config.yaml
norm_eps: 1e-06
qk_norm: false
init_std_qkv: 0.0644
init_std_up: 0.0644
lr: 0.00914
decay_fraction: 0.702
doc_mask: false
Each number is 128 + 24 x the weight over its row's rms, rounded and kept within 0 to 255. Layers, rows and columns count from 0. Numbers have three digits each. The size before them is the row's rms in percent of the matrix's.

# layer 6 attention output (transposed), 64x64, rms 0.575, rows 20-63, columns 0-63
119:075119127123116158161153102123107101220094157128172092131117088099110137135110150117149148129140144141123131126140149150092164128151150110145116111132099144131162149137148101114116119132134124
114:083099156124122125148142101088125133129135084116098134122139090158113113176112183127114144152147121097140139146161087139146135106085114140118151105108143119106150149134133170089132124181116135
137:146130132152137147112099096093086151108069093134142118122138124145093172143131120080118152151161101114112137124120140146112146156115079153166167121123121126121102127155114101123109149141163084
108:141154161128133183089118108122168136100158108122121144084144089171138123158100131139169085096097146120124153111157096138115105116118116132160143128138143148148091134112089145147160141110154131
095:080092132139154139102116153133120112134112151128143133131105172129100103091155161114114138138132106172127122156114120175207141149111102087090120115137139154136144154104119137113153098132124149
123:138132091101132128134134131091140132092154139127104100166173153125123179161126165139157155119116126115144152115123103133088131130111146168103152089114116117169130089102100141133171140083142151
104:131155132128067154065137123154118132032122157138093161131097160142151137113145133111121154152170112129127093132112102126100112121121118102108139116116136144137108128108119138144128132149116112
120:142135154107153122102150135140128161052148118133114098130132137162125154169145137165128158169135103117102125144157095088087120087107088123123159121108093108127104133110101124138126120154153129
117:131140144133092129149109187156127141197108141135169126121104117103149124130159086166112097174104125119114140105098140115110132108125107151158139120142136132108182134130111081114093136119143123
103:149155130137122131132070091127114120110146132101130142107173122138104089141101130171184145139129135119087160125160143144095153124096084091093109119114112114164134123146117146155106111101155127
103:121091132109116109173090132122142135157144111144123134150115139176148109142122085072086147184144154145108090147136134168132116132112135147151132151112115133138143133097124125136098089103151081
098:134109106123117172119126123152116132167110166136121163115097150154146099096145155102142126131156148121115101210116151138128134127103096115132120121139122140110146171132145142112131133168115199
096:108137117105118116161137152130124120156130131157063108098180144128142158133117140158143154124090100119117105169130134161097162108175100105112113127135104109167125114140117098139093164091135129
091:167174143160143148163100146122138146057111145126083114142120174148130161097137138137082143172143069136124132130134135134116135121112124171120129115172135132134102141111128156141128139128140108
077:143134149184121123118083108123178141175154150135103155154120142141146123090150140145145077098135158096127130118121119127122142112137094085129127110101123124061145097122114151118147165114125123
088:103133123149086154128122110141079105125134161148120085089101105128095121141142154146144144135157150125111084151075091146106093132099152130095128103138136156118124125112126146118181109109101161
081:114144173148129124103149137099106091135118134092084127078164133138113133179076155139165135161116134096114134152142135154164122107145097101123095094138112139152125139140091134111158118141130101
103:108082172124134154152105140127182141074113114058123125170151154133084160137139149143142142130123107162108113144105104135165109148121147120125121142122106132106106144096101134126123125090144115
095:110139135108077149098162144133124120116125131145135158129116101187127084129174143155145127140148101136154089151137135105119142098128115099107133155152128115109126193128102162136144142170120173
090:095081153136146132120093151113148103137155111143137094148127162109157068136129142131101160150135130144114146179145150107141125115103066144151117132080138132109127166132122085133114131108141102
072:087123101122124129176100133142159146175138190129121111108120157158086153115141119080124108122145120096117118115131121126161100087154114137124091162112124133108149117128097139168128093159143113
087:065120140111135103103119082136122160091140110149087134117101137127121125086105135098108124108138165095136101116167135148127099106119144094117085125133147158113094098128165157154101130146148105
095:145141139121156141157126129109120142152143085121144090086134117100105159168137121108158109149170138128155122131119134116125103121069162123151078072104093101128099123141142143132143152153140164
084:087147139137148112140165142105105084161131159116136117162103090117126149119059132138139127113188120093168108135106108120107139125119124157150109131129110161118104147105123156137149123147092167
094:134101106104135149112128101138140116073177147110136158140124138174119101156114173100088145147103142114089150130161103171146115109120094143128143098088099118141147136091097116116129117145143101
104:185129122151138112109154137139136127073149151124124109148136124102157163179172152157131137129126135112105157119137071112111125059141102113141168148133124128112093135118110144099130138143118106
090:144157113112139113108094118091126139041115103146138126106129123148142118122098108153131097153180145140142141176104129164157146126115107127075114156118121093123122128131084113149139137146146123
089:120142107119138126132102128149126138147086103105138127131125107108146108114139103124138125157179101134082115169084164144104096083103112108179141157145087106145163126123164136125120094085121117
095:116144108121124130160148148130104110139135173138176111166095112076096126157112132147101111099125135134123113169131185151109143128109176109117117094153114178092155118123163110132142127137132149
077:115129161104116131123084159125117135110069131134125117139149089127172152136105155188165124150104123146115149134141142141124137102068122174100169128118140110107104108120091138123132098129156127
091:104122121117089131113160122091113158131118152135093157123104089162101148128133114136134143129131098113131159157144103096140122137156165152176096112095129146097113175095126093159101110128137079
074:138119110144141105187096122108109085158114120109133168151127145149110110149164145109131173091136153122113093175141157123111133139114114129122125149109110095133162130170100140171108116157151089
088:115124100148108116079085098128130144132120098144116156142144135116121124129112151121121129065175121164106124116123144111151114148143120151104113096097148127137170123112157163084125107196111108
091:103145149098115140125126126143138138132132186090152135114111187108117113146132141163100111123078118136109171103096127156092143146139160116139145119160139088174106113125079108148129152149115129
090:124126151099164137117134090069130143089110112163149100142118153188120167173148153106125131064158093106126124137114136138140143118133120125144148128139157158126103146120088117146148115147111139
081:168091115130128185112165137133130108149142151143114109136128158136167152113161157140129087167134139148125155109117092118133162162135141093150159119160133138135105140079146113119156074136151131
095:107167126083161121176093146107108126141136160145114092143169086124143126141119144135092121132133108115156122112152151118115120173140104111091138138105063144139132085092168117114120122129121108
096:146178142130130181107126118146109160113107109124171129113137113086141101120097108185126127106110113106090141102154100100094093121097121085115105134166138125086135128159136121122161141143121133
091:043126117126134154103187101128143112150138115121120120133101090134122136120098114153126165115078155139091158165136129152110122102102128114138139114143127153141155151120103112141135152171150154
100:163137134139101107086161095145119094108152177142089103163107177163104125095132155108129137138152109116154136132176141129131106097092140085079144132127119120129153116104123129137116143143103124
097:083115151137123115123157102146135127156102111158142122098114088170107117143096135122116091124167140128153139118147104110143114100094141147129171121158141128082143109126150090105116174146117066
091:153118099142123160118095109132104108169082145137157117113100094103105139127091116084139188156137111141137105129069151138111109122161128111127131147161115163121117113144132110138154160161131098
082:155123139120123144086084138156129145148129076131094160118147106162095133136119145133118086156106150168098156138101148110175116088128105173118125137104129139155169137123150154158133133110107101
094:095106138122106109153134117136115132152100122110135080136155096107084177125129103128108108062139149142139132150088157145173103123148154141140135144132115094097156142145149131177155108098133127
# layer 6 attention value, 64x64, rms 0.0882, rows 21-63, columns 0-63
103:144168120100149142083106121130126118121124084120166122110111167131112107107144160098102160118116134108108137161124122114180100125118123081131129147137076099117157114109072170122127154148119137
128:098136127115103125133144105143088132139112123170127081156169146134141117112076140107123145119103066136139125127141129112123086103155125163109117157111118141144090136107161154118114150118122197
120:134136133135105124108131158150106104133085150085146090156127163137113092136118123136119171077120138138122124121134067123093120142122110141118111110087104145135164133174099120121095146175099152
101:113142118117127148162160098105141109102151131105135126153106104123159156115134101144125116176113158126174154104116109113159164098108140128193115129119080080095093120128122111120105113121095120
104:175127152112091121141141175149115129129113118136115133146100143143143143103148140086133124133128070152090132136151103098155087149116086109127125068155137120112131117126131155114100150182153107
118:132148099108132102169166135120133154128107149139149111123071119109087130168108131129156124150128116120089163091145103144160155144105121147100160134093126104129103159147132142115104113063111111
098:126144101125154108132143161155098119120086149117118114130098171144127132145105131113085131133157148132088117122157158110178073128148083129107137138125108110163133175103160164170116121134141124
114:138109115149187102123154091164119106160133160115099122108169135141118121125153148172135133147103119120131090160148146170128145141130139118162109160151170160152110119125140142170151110178125124
112:114161128142074128110130155177127141155116139137130131152124152130110133117154095170119129124129137154181118109139121100129084107109139126107147108097153135169095170175134153125115130182120094
103:103146154166171146084147104144125107133157172131084103168142104097082122126118139135104090128121139111128133099132138115098172132151130156094097144140129104116165126138156134134170170121123122
093:096163109151119127170162106111134153112128104146123116103106147101142150127126124162112102129096113158111148112095132081121183104094133116130166181123133117165145134127106114105123129163113179
099:107115142109126106101142122128137090145131124126140115135099140157137135145118138139129084177138140152112127079124128138160122134152126149112120105153147148096188160158143207172139145161121158
093:161061143140098108069139095117123086158131140115158153135153146147155096142162101094109147141134130138110122129126104150145170126142121156136157073112105110140129110154137094122149129132109141
080:097124113103146122128148153110119145140105134156114142103149130144094076142101158147083124135159103154096132166115134095114117153115120128091135091134125132138185148133137100121168112138134198
095:147140164132154143147169128129089118135112123156149179160153152126156150133100143111151141141089143132176131087156157127110097099176145118125124153099105070127098112101135133135126125143115106
082:100168110112111105116123118149112115137144154152167120110100134107124138126127147117188088110078107175157130137112117146154139079130147148155119145087132144100144120126143190135135158121128158
097:158138119083112143100121132138127088172134114159127139103082096143129106110164160076129124099116114195132105129139097126160156149135122122145112096094132116167133156149145111118153133146150140
100:137169134148146106122183099111138079109114104127090104156118174143116157088108098123155112140126131153094127124156128121123114114141196094103107136088099118142109093124120098124133119115127132
088:154130139152101168101147151169132150123124121163131144151102134124130134118118135163129126078137130114071107123080102116105143157090114133095188109142120155140176124123177125144115149128146122
075:101132136148144094114185143096109104115109098123128126106184137167156140126167108165088126121098129162151115135119146107156186149133155115125104117155101148142111107113149135136124137138084107
092:199103149148096130153095094132126069095142115143118113112132139122140124133131107106145098156125088158159136152102119100112088135106102143157130131167129105153109091137105140147146109150099131
109:092156121120130112123158102104134132112130144144152121163089125114135114122102134139104137134114142122132114141129087184122165107139082143138178157162138143126092078145126100078129099083101114
087:130130129140136146131154075132143134102135151169132117133136104092127112134094125120143132141082117125154144132108154161137160088157192119100141169109080099131114094158098118124131127107133076
092:151164146157119079110107184179114169158121152140117136116139161118153138123159167109146149107142104120149144123142112140096166120080129093144110121125149110115150110138133134122117148136072146
099:119128137151102147110128131130101118143160077143124148127137173148094100139116107114124136206133111100129120157124125139125148139096150073116111075091157112110135116142132126177130131153102151
101:161077122121124092129151129158152122147127100133145149122112135138120150114112151078123103148123051133137126094141114102120114118094172113127171094105141181133099103119112141114144146105148110
098:159136135113112123129117125067117143086158141143155149111109113137129125135137170112103090102111189129152131102143137112079117127158131117133128105180100109102163121168128095159126143105152108
091:129116146124087128145123126107128123122069094125098092131110104163135128113073135117154158136122148100119115083140115131140126103122110175144122163110126069160148130130115144084122138094174127
084:127120120159137147187138123150129127126153132095160149095089108158145125109136104118096126129137109110114164085081106162139132114160177115132181078120132125145129122138119142094120163099120145
095:134124132113154137112074128136119121107130154140115155155114126120166160159166101140120105145103148102150112083103140145157129100120130099120171114126107091133100093152111107114158085188122157
081:124090126119123116142156153114112184114140126105132071098116102164129114088140133120160123100109128140107106101093120153146152118081089118096121114117101164129159174141119117139140132160123169
095:135124114080149156124118160150134097117126131114132101111155106129145093116147135119105134151116150146139130096100157100107082099100157142143108155111122155103140115110126070203173141132117124
094:143151120154147109095133147120138118112115117133154133111181086178132142115104157094094143159132122123146128141132103163158144157117110131126147143115149117080144117110164158098149130149168192
093:125118088174109146087143117157137129132147122096111144111120084122144146110187141128183104169125154133159106123107142139106167107098131133112142143122151101148113113084094153107146123123103097
088:114144110092146129132089139133094162114101111146143142182154107113100123170129098123099135143096174100163147121151093122144133084107149127113103118112147102135102110083128123124138177115094132
099:131099153111144085131142132118154119153121157148109118095137108112159156123107107125114126117116120126097144105135160168104157101146147119148077122170182109140177139103074133097099143153118122
095:135114169131107110143107106149116106121136118151103137137131121136125103148150105089143097174113122108141154154169182111090130135150159153143153137140108130138144117069135117108145165133179178
089:147115133165129140124117139172120109121132127107102091125098134132105149128141137090172090149136124078166104137139126096179129131159169118112141128118132121102178121177163140107126135076138118
106:167141108156194115110125163114110125138102166157110141133164141165141087131107140141114121088127103096146140134144104144109137096167128134128069085107120130124139101114138133152152123167110144
090:151102057106157129198087151146103134101130131150135164118096121113166148144070129147124114132131123086108133158117147134101119107134105112135118147116158115157104117152142133118124096124120145
082:125103151152101096134148130073125156126147103137131117142117073116126115126127115131100073127130130133153133120164166126165140158117105155147160172130132096115140143111141099186115094101142094
088:110151092106153116120114127105138132115133138152131164150110190116182131116135114140115160117181112148141126138116128108108111158110113093140115129119106140109144121046149112151121124071124118
097:084093092150151142154118137106163086107121101110114142112088110142135127132129148119138140117115121150180093092112142126141113179120126134144114142124152178171162138133107124096112092101150097
# layer 6 attention query, 64x64, rms 0.127, rows 32-63, columns 0-63
079:148192128117095145140088112114111075105096139144142136135093092150147117135144124139119122133143136145156120151135109155138103154183078108153114094101100122154150133132083132144126133099133160
086:091160130164142161136161151152136155139121162162091110103157124109139134146157180159121128073159152146131141160171088129108122121107143141160145147125107145121108107115104142123084145128139111
089:109173112173134154168137182147139146113127160180121146130115128105152182136151140135105116113157164125175122179142117144126110125157128149130134128114128157117133142126100173144123090146120150
092:099123129086106101128094088119128122118133100156173105166149130129160123107128079113086163126130125090154105117119131178152110137179156124076124127134114122130141132112124107151138156150141094
102:138136152121123113136127141080137128145083121106110143143137151126099125141166136150083090130108149162118114107122164173093158155121124089102135165169144140137183118127136151129137171102101105
093:131157151072139138117125116113146088134139099144142110131158100118127141141072151134144132143106130104112140093128174113187103099131090083134129141126143085122139092100158167108142145112119123
100:143108107126117151132129131124134141107133124160134120084101171083148122120092141158145133098078164143159147128112106137160144085181195104151151102103140127136127140128123104100139116128133094
099:103152168144138139150071078149150140111106106118138138111128142166107113144146103149127122161073149078119118091129129119130143101103142144109127158076126109123127112111134110108150169099153107
099:108092160181150123116152155140128149075106189142121143135124128156148155128137154128144158090183124122141143160161122109133107128152136138134142102116139118176144126098119155131087121163113127
107:095120098137133167092138141134124169112140143105107113108115164120132129081164116138141109108117116138133132117174054133112164139152125171116072159150141096099144111115138128127153101123117139
122:121081164108119138135178110153126114171136141147133137134100149134088145134116123112096147126079110092142107123139131137165133123099125196063139095086126116127134134130141135127153130134108097
109:153156127130115145117119137161126154178122107106117112112085154146133173085114174143144114137118143120099129114132135152150132149099153146109106082174114138138116108129203124146120088129106119
108:110117151109099135183072134131178085118165127112113117150134113139099108097112160133120144141133084160143123143134093126135127124122152149082123090099123116146131113142078148129086145116103114
114:186147141115121126148152154143142099106172128140126104151128139134130109129143140156140104141090146138115143088114135148135102111060110137120148157151106077126133141117133142077139131069119091
103:127124134152151117136117125128121152126140138080125143128146120100134098120158116123158123066168186131125150096144100109165092143085176126139141147107152125134125125180149121157143157147087124
101:147140158117150116072152135102142137127114112120114130100129174130080095118096124111103128073139108125124180168057120124117108121121118127090129135100143160135096109145137135119158110138133149
090:114190123148160140147140158152148167113158138139111141107122134083132154178112170110135146099162146131132120123134083115105115150145113154151138142144092157125100144123067151105128116144144105
081:112103192111113120145170145145142170142129121133138133109132105113133149061139164111084141089098111143148119092151113132098093111131136139118102145135109091119136089158137101124136125132136171
071:096125141136144190116121149161136134132162145122150123108197123097139125138112147118169119126089090096111105151154138125109113117124131131165154122093130143109077134106149101117146153115130079
100:092139123114135113134159118136130095131145106173105182133139127146097197116156116159123140132125127149178087128131139111130105106157137095150118137134111159101116102118115117190154092133117122
094:078151136141164168127153122151107128147106171149131165156131121121132155114141099134167120128075154103140144087154124114116105129106086155163109119118172127137134169121113097103137092141120110
087:169119121107136118102143122146143080140126100083132102134135133138166127118173154162132129115080113137106084141129139155149144118105100097159092144144130149087112123151149162152133133072156143
112:138138113169114136156107179152087145104129120126113163113152123182114169162110140122120164113171150112136119123124128119116071119190098122080148141106125124132126159112120132136112108137153126
104:086136118108096103130133114171127149140142126154132184149134113208090151141144132118104128140113098133118138141150123098128128133162085158123110147099126102087121124160143125165118094116123157
097:116090174172162186100090128148110144087109098148120154110145124133112138133183151137147122137109124145114144158114148150113094097129124109157152150120138124125141116140133107132127127114108196
098:150171141111165126106150132113128114162082139137120153148147112131155136136135149144127137153090164108149144123151088118097110096127118104176175124134120137124139100154117175162179142098151152
106:132134130118182154095146074147079085204147118124134155117127148129118103146165156150128118146117124145115114114128136109124153151116101152108116111099118119140102104069118147122157137150132131
107:113110127138132148127134093102156133127155113158130076076139125146118128133162127141139159162111120153119137094172140089121141159134085120100128107163118182151110131110103158142169126154115167
107:137136129149138081121101132106134110114120115114152131178121133121124149093130136133153140122145126084138151112132123125169121134203136142060142136115108158100098133106118156139162137133160183
098:087126126087160097169115165131103165104130169159121133120148140134129158145169133143097119122112138153099127117124172149134136126159155159130096171142093125153105139158132174137120118155130164
100:146096106138135089121162139138127095065122121137149106147145164141140125120145117145154158149092158148106121154096171100141100119148162119147088085120122101093105127096151122153129114089133145
097:107108116138116159159135130106127111103143108118109121138109080148104132129086103160153119113121114139101117097148167109116114166160124111143118082101162144135122173161167181089151101140121147
# layer 6 attention key, 64x64, rms 0.138, rows 32-63, columns 0-63
068:101123133136119150118158145135125144122119089133163118135152131117168112101069101123163117166124155101104140144135134124141110114074153096135119103129173107138178107116115119149138157169104081
086:127152166153191136131089140111153126080116167142102161163122137125160156157145137119147105149158151133127139113137135150147119104127110167166148137136137134108155131158087108107165153089133103
082:161116122113105179114161173125146111090118144097134147147141152179142108147121145104129123087137115168155118111141103149137154149119150154136090136087133152123168123148126119088161121079124134
086:095156095133080134112128132147119121157094127098112130138126124128101099127141121115143116128128187163142188125160174100132108125117137125143137112116061141146145092132118164096155106115125159
101:172112123161146109160146107121130129115112150141087160098125064050129158150141129107122105120123164138164130126105118126100105140144156144128099153141150154123136094108157143143129144095142125
099:103106127136100070125155114134117098158148081106160079082139135131122109094072105120066124126150126170115116137156132110131161112113114100132101117133108087124100130136124119143136135125135122
098:154074121144091147076144096167101151124133123106097139109118149131140124179146147075124119117126132166149113106137146153120121130131127164113143094107134121107105100106129159133181126124105087
119:117150111077172116131129137122128118150120123089113145149153184153119100132110148077095161092139168122096129134143116126099142106077140103130121114131147123138101134138173101133128102132076143
102:159110126104095110100146140146126167061159098114095148139147127133149112183119139103134113134139142136115142146140075152125094110073144123130103122098128123153106128108117146128163134124087163
101:125156157126099109143146096095122130127113118093128115095126103107110101129122091107103160154115123105134135101141170207125132079121137138117157118167102121144187107134100135155114113123128149
109:144121143116161174144106127116172103175158105120149146090158122158134137101142153103119099173113112165116157100150136147102129141086135156092130118171115120173133145122100150098134128134131151
106:107113122109110114142160149131135098124121146149065122156113107160154125176143119136110136162102125168187106114115087121088129148118158166136100122127118119104122105104146117088147116163156143
105:126152135124118129137089124144148118140134168182085125094150167154115108137123141131140110129142168115108117115158133226164130140138127123101116129134114150166147109107098158120119103135147137
114:120110123111140137129109114159130139111137149195110117106149122134172108126143164179115146116105135145172138146135123106132153142111166124139145170122113179117110122075144110154120083093145096
110:167137147098187103138180114141093140100140094173106136098110137102115120175121111114129133123155193125127118156140110112131104130150129132162131142131119090125162103095155137130113132131093132
092:135127169118158132106159095153125159178120095125157136112131126117123150156143122123117084164124119112145131113060161161152123146123180157086152129093132097105131166115141119130139128148115142
088:121125110104082170130091160099136104130145196159114083136104149172187117146139089115149103136141125129153119136171136145118136111120131144114144137133164112126121104117101134101150132100138107
084:142157124141062161176176119110122104122090134105152140099156107139090155157105150157134137140148152114145107117141101138123122148144146102103101110085129141150158129106152121099086111119144114
064:163146098148137140135111113120163121135120152137119148142096168103101149114147124156092130125136172103151181131166144100128130113180092119149161150148106140122119118171101133154173110137153159
111:168147097144078109129123110110120172087133127070135092130142105142119149136087150137132126128163166142133142145163132116150145126130116112086151105096152123153136146095146140095125171092153140
101:146133138156121121135089156174154163125136141109084108156149119138114118149163139092133133131151143155112151154113115124159153114174134128081149177151108144153132156153163159144148178118147118
080:141117131147077138109138095102110112049114107162123113117121121093147119157127085157123105143084108123135148104108120143106106136149129113117170127145127184136154084121130149129140129086123119
086:127084116133096141056104101110153135150133141159114180146192109144147127115161138142153152110152116142133159166096106126101140121105140119084143112119136114137151129146126157152118141145100118
115:163118151109149138126113145139131130126114146110098125159177125164115152160146119152133196090143152175108134140153124145158160107129151126110137131080180141121139135108096143119148107172120110
124:135093131118097097117141077120143124152118114101139120146129063114114141089102138113101109137135168071087144117096158146102121124134137121165100144155138099165167133138147140121100151116119105
108:138119122109111104178092105123128149172140128099170103107159085114109132157092085153170118111077120139095119137140100123127138134147114123163133130100089118129128083147107128135113115094107104
113:100127132146125152145146131147145153168176137151135137119133121138148156134140160167133156121101107140154103159158109114126097104044116168130142105114147120135167132143102094106107113138162097
103:120138111094130135121137154134125150130192163133106167155169162149113139127092105155114149140109110128131095139145156130136126140103138110139137142099149095139137174160092161095123071105163138
103:104148102156130153162135108143145120124135114128148110116133146134093154157144049093112098105133143115120131183091151132115122172144086097140119139117099157114149142134088162132151151144109127
101:128166146162134115162167128136150163098096146118148149163130100105080155080181107135128137126152130141165116139176105122118129147134124114122134145141141153147116121116126162079095119088139112
097:099116126124091099082123112179140135101117133124133111062139169115142091121121104147068095113136120157127120138106143134135143166155116154147144134162144141139138142143150100087127143085110125
098:131140126149129104105134099114113100138181155125147157163117154104119105155145117142108160108144129141146098156145089124162150131095111164150086147167166128135090154143127170142178138103120137
# layer 6 MLP gate, 256x64, rms 0.274, rows 0-20, columns 0-63
092:101127091117109070122116143104112145153087120120126132127139145170141115143146152144105099151144132140167102128178156105136147143153134141117133171102140118157169145093127157185094126097135126
108:119141160166084132137112125152142113112154123116137161112109102126126174116149071159107158097135097173140122110172128117060175160146125116123133143121160147102109122132148121128154116122134125
103:081136118093119117121150114097128117096133124148119099160132137072147116131086129145160114169166072149171136126138138101121137128140166175147135159094164133114104128129141086117128112122108133
092:105158109102149139092146096100109103148092146116104163136138133122181098165146111117171120115131111159112145121132122131124114150158114115071110130147103103113091145150089098158156130127167135
098:114166117121145130124114146160127110100125093121083115068134128070150120143106126119110151098099124125134116137159135148104166159149148125121139118072089134138106129157093130161092113087148135
102:123189159096070096125099121098131155109151130133118153103114115160135123122145119143175093129102101123138141131095092131121140133172125154130085136133101138148107140122129125178106165162113117
098:104132148163123160139141135115107149152080103097088148086144135132096134081158109125156157150141126134100157107124162148165111127144129124073145126100149092117147143118149109153089127143107160
103:154097130111133161112128148119139168146163188162118115136118087107130116136127157129136123140127106111162116074133136186149135106185106114118109152093120121090107123125139116134113091117090134
090:125119125086102163103145151145118099112133098122141173138189136177118114069104141154122143128131122119155090118134148146128107152146105113103131157154147109108090112123091116100117154126138170
100:108142149107070121151148163106154087099141090132092133151137122113108145111128158138124110137092125127090185113151162154104123131133132122117154133088121073146130152106116123150117139077126145
087:132162140118161131156131147174132166106122132121111160160134128087173073115114140141093129109142162122127119115110145121152103105157086121129130144070176123112110156102128126114082126146141122
113:059129115121128105169145101180097113080096142122166130125131162156109103116144133099094139135115125121142161127108147145128149155097136145105132151131113122129135111112179143077114148157147131
103:101172104119146145173189163119114108102134179091101117150159126104090156145110120125112150127086109136147125106163125127113146152144111133114080151127115117169137103122118128106147140135119161
099:149096116123123140111117132078121152102126146143145131110150114109091142168130066138115113124141130120110164072168118113149146140092096128127189117143152136096125111149137106166114106131088143
102:137167098144161127111116125113118119092113125148108116091176135128084098126135135142141132103139089134163122117139129128115124122143094124059106176093115112138086145153102079095125120151106137
098:143151145122111142130134131115130146097112117148130106181105104125148109094141165148116081128095146148113146086131145138128089103155131133120142123082139071076156145150124129136110090164164150
089:129135163137138138130124177120138128126072135116120127149133155137074156124166070128110104111122107141159132130127122156098120147117139098110136109130108150171130159093102169091083088137143126
102:117096130159128114135154169131120170104132154124123134129164136087116149102120122107158161152133089123141122126102149137148120161140127181134172112139144135152124167132126100118160085145108199
103:144093151113119156101155145138097163117122131101166113164152105144168139128140090139167161137138105106126152156104139112189176119125100107118145144151154129084137118114090132123120098140149146
093:112137135131177198136134133110117090104129106187123109114171137168083171122133159120089156142147126128150145144116144097130137150125111106114119146151127126121119104159151115106131150150170144
099:081109132097143121145104124142087146112127177133125136104120140149111081130134107141129146130146196126099107164086101144141152105150130177161138126145107098150161141123138101091105120128152119
# layer 6 MLP up, 256x64, rms 0.278, rows 0-20, columns 0-63
086:147136153144143110140127127135100152154116107162082121145125110211150131134129112111146179169082139129132125123157110113109143128150111090140146124127164154148114146150118121130092177137162139
101:132151091169104128146139123154121146128127119108118102149129158132152130141156160120158115191119150120131140138098111111113133117136145183196121132123105137138136160117129162111083149165180114
115:102133130123149113166112123098099107145125128063106162159127160142094098107147122121141158182126088160103177138125133174125106126096112140159136125120163131123133105135130138086100157128123127
095:148170129147159107122129140127091183145180147106120095133136132128120125112105169074103082139149134146113144099135131106115101108172161147120138092110134135110154143151140116132148104127134177
100:089132156146122129093108154148120141138150134078179176103114164099136142136091131178130136139130119117145138105117110091151124113141154165121158103136143135121142124136085123082101147094139165
100:143124131122137103134161079167108106125120113133132129132147122096098132083166157110127105130125162150050123176129149124146111116111120086175144135120115109122119152119102128137182123148152111
100:117170109137133115106099110122147133122147153127094145132161095128114134136190182120130141110131159127139146165089118162123110140120145133170117097185147144116137136124140135108131188173139110
101:143131102154089126057122151084132111088134136140137118130134091143141108129088090132110125139124120134106128080111114130128148096165094124134139131101124121130095135175111142147083095143155168
092:131126103102153080162117153157126098128128148136175091114092120142130150104120149135106158100092143098128152131115128160111127126109134095147127106105166185111176121091128095104122153115132100
104:088189151103120117120124135106183143138131137136119156103139146090143149115183121130114135143153090122106124131121114131117111152166145107146132120126087088118089132113124134102078116127181152
099:107155123125094155105058128152134111072147097110126118139177118156143073155130115122130113155132123140135112107131103083157117124114112109138133131113120166103144158113135142093108120105155092
098:132143158152112119069107154092161173170158130151082127147111126121137145150113110139142122115122064153133116154139105122094112085105110136090132104135129180115132116151137113152110127123143111
105:169126131128106113126113102127123139164150110157202147107097128114153117099125142149121107115182127081106127161110076119141140114187133130111123126137139146136102133134113134169134114115080141
090:134134145132092144112145126113115156132115135091135132148099162127134113119131156171147084104133158120109108109119145148149101117113137092129067125117111093114103155085142111106095178068119150
116:106135170140131108130163090180137107180120148158141126126149110125111106126144126121162122175097095108078159121153099130144169119124126130120151107164129110130154124086164113094109151113134115
092:078150133112115108112138125123099142106105106111157136114118148135104160085094117140140109115140112171145116163053099113126086105144096128127137119088112124160128161137132126105097097096151119
094:202159161114130130104131110143150157112112109131098147100088164112117132126140147110100109158145112146147118124158164092145130147132122120146109135133151136151138136163139172101152193153144136
099:103113174104124156166127097172119128135110141126165126129104134132094154125114151117162155123138129158127140123102111155121104135118079121118169111126092163159186146145140078101133111118120167
106:157145141127150117159119111105143139084114140091095064154110131113124118105137137107120117136054099136111130134088120131119125153144086101097129074099117130136108124148131134154114098086118136
096:156133142094101091094131116168125166162151119141129096104119130143128108127096076139158155111162154149112092070134134139153166143121126113137123117089124124159162106110100151153110101131138103
093:158136172085095143121152139105123114124117135107130106137130141129140121123129095100143155122106093168149106100159157120118123112060109107123115116111147132156123110103144148166076132180094156
# layer 6 MLP down (transposed), 256x64, rms 0.0649, rows 0-20, columns 0-63
094:113137127157108153091156117128140150137087150150104136187102130129144113116126142133144165093138144106103104161155104099155120100098139120122141092088117171136107121096129094153146164107083124
104:164090097098124106146104150112119132136145086149130119082133141135155136156170161127129096143106138142139160158131137147167144116168168138156151105150106114123108122123118138066110112111165160
116:110082139131126091117101147161119168145138165140206096135148154110110121140150155138133108112132110145115096123178128123091120111145135097116143122191122110104111097106136118133118140159133119
102:128150134131082139116095115130125086118097129131129151112140137111091139156123123125121123115092183141148139089049147107122146101120135135116106138076156111162099105095135129110089139107131152
106:200102079152106134138136132167120161142117142137131159133114086121092148157152130143128110151113156134159156117154138115112083160111145111140136128124143137168158110103078113136122125117137088
103:130080128153138134091138162145148107135182127088106118119104114117113150146142110107115165182124088124136080110156126092136129120158159142153137113106141119146120099132088137146128078092122121
100:139131105159157095135102122115152129083154141180156148125132152155161097137141117117088161117108132116109136181106106083098107140132131127153163128146094115117137160137119169106109138147150086
104:152166125103124142099099148119104138130130132114172107085134101081065134100109137163176114129117138137152164111074102123155142139143127148140128126119135101113156127134122155133145087112171129
094:111093136151124169183132113128106104060167119122102141148122110079131135154090138129128102146108138111114091136103123147102128147100135086111111132129128121132115175154127179118130128118112094
114:077138110103148117146144134145099172172134142167133097099097090168145136112131123104110125118151137145130142144145142138116099128102109136109119109098135151168132103175156080141149169121096103
104:160109111126153124114113123117107138142062121156167129124115095094138138130102137142108149117120106114046128112119146168146138113104090133095134105133151160079120118149161135136169143147126128
101:141126108131124138123167096148141128000154135131152136164131165123123131103151123113116157116136113120119121173135125140115132133127167122098147131146114141127122123126105131148112127106103121
098:107123153102128115065114102167127125096147097157119161114101096184170142160110161132134155141123147128129151112162112147131120102150112120119167134082145097129123139083134109149140094127131117
097:121152135102151169107128160107112111075168128099105128148142131130107154150103115143153114126148176149109114118104134088151153118080114101117116093113121116153122121133132057144120130113174117
120:131123127156137123137153150156108125156130132125172113121183132122102142104137175096134134147154111160150104129170080130130094121134113133173141080160130143130103134117128132104087183167112120
093:139110117141171098120143121132155121189104089118131106182104127085108141103138156170132142099152101142154131060115127095144127124146122123154119156101112149161125127128129123093105116135142154
096:116100133108133150118138136088099090140157170124106106114087125121119179123093137122142121180110153114101126140136110098144112137108145171095113150105160108110111118105130116152119081080113095
104:098110110183140101143120165125084098092119114123128130131134119134088085147107121128140147093121102101139107105181115158160132092157104127094125109103115132139146110139118127155098111106093173
103:127095165146128103141147114145146145065140124140106089155127163136106139116121129139134127131039095116139147129115133122125130120127163146155136098107104150121143160134186165128116133120104095
094:128135105116117168118116100167125142115135141120111124165088136133159097162191150183126086126122139100094168128172128129132135128131123091111104155073141142130140136110132101118106157122104132
096:156097139114131147114139131152160130103178124124124143140118148076155137102093133095127107104175099167102156132136135140114123143129131128152141153110130147167111082137128129186067158126125120